config.yaml
d_mlp: 512
positions: "rope"
rope_fraction: 1.0
qk_norm: false
attn_scale: 0.177
parallel_block: true
init_std_o: 0.0437
beta2: 0.99
seq_len: 256
doc_mask: true
train_tokens: 124700000
steps: 7612
Each number is 128 + 32 x the weight over its row's rms, rounded and kept within 0 to 255. Layers, rows and columns count from 0. Numbers have three digits each. The size before them is the row's rms in percent of the matrix's.

# q: layer 4 attention query, 128x128, rms 0.185, rows 94-95, columns 0-127
# k: layer 4 attention key, 128x128, rms 0.179, rows 94-95, columns 0-127
# v: layer 4 attention value, 128x128, rms 0.177, rows 64-72, columns 0-127
# o: layer 4 attention output (transposed), 128x128, rms 0.165, rows 64-71, columns 0-127
q94 099:172095129136138110064080074164113115112101113120132188095164143155125078157079070148121127114172136124146115131160133175193162141157127114086111170155098103183083130099108106156139171146128109102106160091150122123127113102154173097187145107100165098112050105095157093168100147137132117098127095136141136139158144088179101128116085075100143210131183171199138174097126175132167088138093
k94 095:185147167123148113146123041145111078145143127027123160125144072144147107140088161111102125045183120114106110092162099137126138082102170134128132142140097096157113168101095147105155175124137072117145160116195133176114122150130096155100124083139141079093133115168139094173092116118160162098126083125100160126181094104138149163144097099053159140122120147140167204149140167111146144172079
q95 104:172125134080093159146135131059205086147075141193146107145163089151075121123108158106123079171067190131123116163096159085190118154083100102194144166138113165071080113083113148177118116069121161095126120115145138116144163171126092173122141097167115132140189139123123128132102161105142164138139152082118132114108115101100156164103139078127121159129131129137151078118139141168156172090207
k95 112:130136174100156122205115124097133105100090137127157120120121155149104102109142102153066140154113149135120116123137109145143120102090116138227126166084123152111155181116089187179082141102168052145107111147175097102188185156132097166135176124098173181120174125172139120176123146110124142143079128090133107124126131172136154118101125096113193087186186158139176151188133149180183117152113
v64 107:152117201075111153105139145165115162133143121076099079107157105148117113123168163137164087094103077131158140162111144156113175132160090111132144176145119139162161093115081066117112112165142067120135135140099146091063157144091119138162134121153145139099113128150124181114150074147107117105132113105143074074101164188118133099148062175070091062143119132052188131079105051133141158111145
o64 103:116168090206138105144111139131126125094118080141119105104089161125144102147105057120156134182123166119138123056163074101154097134131105120108124073139153137138096105109175200203176101150162161068097077138126092159204141106159180141121124137100153104133112095086089133149136147141147195159090139131182140076114093135101156121103109076107181167151141118117171088164155162134134152103081
v65 113:207152101081121115112146123087113088121155089161099167120143146100091149132086118086097077153128121136128177162151081140132086145152140169163078133138138185139100062102131227163170179146168115132115153137131165144154085112150104107147104133139092100098095098115052151117129125121163125122149134133153147085172150082113093091101094149186085182080115185189117180121133100116088152153110
o65 104:124103128199119119151150137156080139143074168057187144186123062138132134163178131184143199168122158123135120082154196108108141120122061188095097110144089112114160154111134070131097073081169188118120106129138132105112113146080128167111141140099147174120127140172139060098113178148080138127159113148132149118112123146130116134111173126096123108168159110121198047123099120099111149126117
v66 103:109105097119195125097124170131137166184157145117167144112100158169127148085144154117117155106099088161143132112139088158147155171099140194149146131159115101181134219113116126081129156085118115128158063091127170165122131147110138079098111129111107063083174086085135126128106137176160173109128081132123140137082053151116150094137148050128085100164116063099164111152152161172162179120157
o66 108:149164102121149153112156120088072147134071091118084146086188131138131141136109097122108083124158155132077177176132140127156074106111115092104110160133144131057094068063126134176182144135167160120110179171172116096099145129122101175118171068123105136161124179124094084168114124103102115131158192111126112135193167097123157117119117129164190181087151152154184151063139118092153096101110
v67 102:197117167078088103145168115126126179124139099101169111139094174083109108095122153117154093115127108121122148116120129111152159101131180083122097137119095180191122042175195108116143140093136165199163207112097130111129118174174118114165172121126166115104172090124179144154113121169165113146083047178162144152108109094056093128116181129144107127153172139121115093108105117103143141132110
o67 097:068187093106196190135066122132067146108187087155148121067158169221156123146113188146130126124107101158146109109086137131109167135113075173173127138152111169089128174125092141135122115158055120079094077146062165116142134098121160139171080124106096120129081159159148123101115088120084136120151153116087134111104165092116143102128095158127131163132148083147184118132152148160106095115144
v68 110:142131114137133112136122126189179116127117137124169149147138156108143207176136169102125158149186171134152145090098146119106169118127099154093178114138119111098136134112094162109118110134102167129200117107138118105075144104168122089110168145100045095118170119133169088080138178118127143105171145179131159178127095131102172147126152081051170062085134094223144099198133144128124078128111
o68 103:143090145174091134147112132106115144159146124179091129097154129149105120079095147102119069183114067088167092193101141159180096141103164109079069108164088160125099163163162036140089133123112143147074129106138126129161166122105095197108113142177218135118125162115099118162112111144119137144096143085143089131141196109130116138120115153182112147141123153093145177037129099127095124112120
v69 098:140062129132132105187191179124114108124128104196080139068221162145138157111155088107155122119126155155141111115114118138160050126167108184156071127163174163105136181131112160099138078111095105147189127156178116140153127141162132139123186105097103105112120058099134093145110151128093194146128090162104147129146101172102071134102118170160113108113173097122102129114097116104116076081137
o69 111:127153143074090119111119135166125195164114106055112074122077116125086140143122124197085107176130153178145175131130147135096159135150143129108104110112078153109074070145123112167066150150092095145123159102095161146141198149102090093153129165128150147134125117145181121140128180105070090105152148116149089071150176044185111149126132133109154148142118096174132129142192101190100134172101
v70 116:083113119093149143142112143099114150140131084102184121095146120101112132128114139207132117174156097147167147182089141130134099166101179076086091118125108160158125125165141115141140115178142167154175133104073196139174105154101181104111056125102152138151151158058089128145095096064071083108134143169132124124127060165115115139092178083118107146180155097124121097126118203148169110074098
o70 100:170138092117098108108102129129144166116119115147067189133133166099126133167110119085120156113116184124103130107117135096148101108143172222138174094142139159119119167096132122126106190071149129102098146088137104169089097112130114091130189073114148104120064093179203083128133173196128131110123119121135163116095115085121132121121127177193147190098127034149125145133114090132121117147205
v71 102:195111162073159149152091101150126108145113135139078052115167118096126142118138168184081106164161175151113095114122154155107178133083126137145130168127134133157115110114132151177116139123113111092121107096060077096139138133092148117109099099037081113129166133144179127108092170105071127115156109114125120108154089180097095195157129068106164175128152131082192134118081195145138189143128
o71 109:097135156170103075107092150168075112095110128096127158067130167198080155160120094093130111145098120151125113125127151156132094149181104174123148083129170111074102132141152100112179138116127116160180181181150096136151114118167072131127134108171157146128122115093062108189110103119138150118136158168165144159058137115183184052110140174126184123133105120157086086123120074099126072117081
v72 104:108097111119185080087132158074161066126125082128138107120145094151116182136089097136097133089155087071137153105179138099114096040075159150151184130081150189098150133098154115131100132119167087088164147106122142125097117181088094108093153123135141126163140170140073115130091140122101164176134153124079143131144148086072112135127188121208140160072126129127149152101120152149083172189116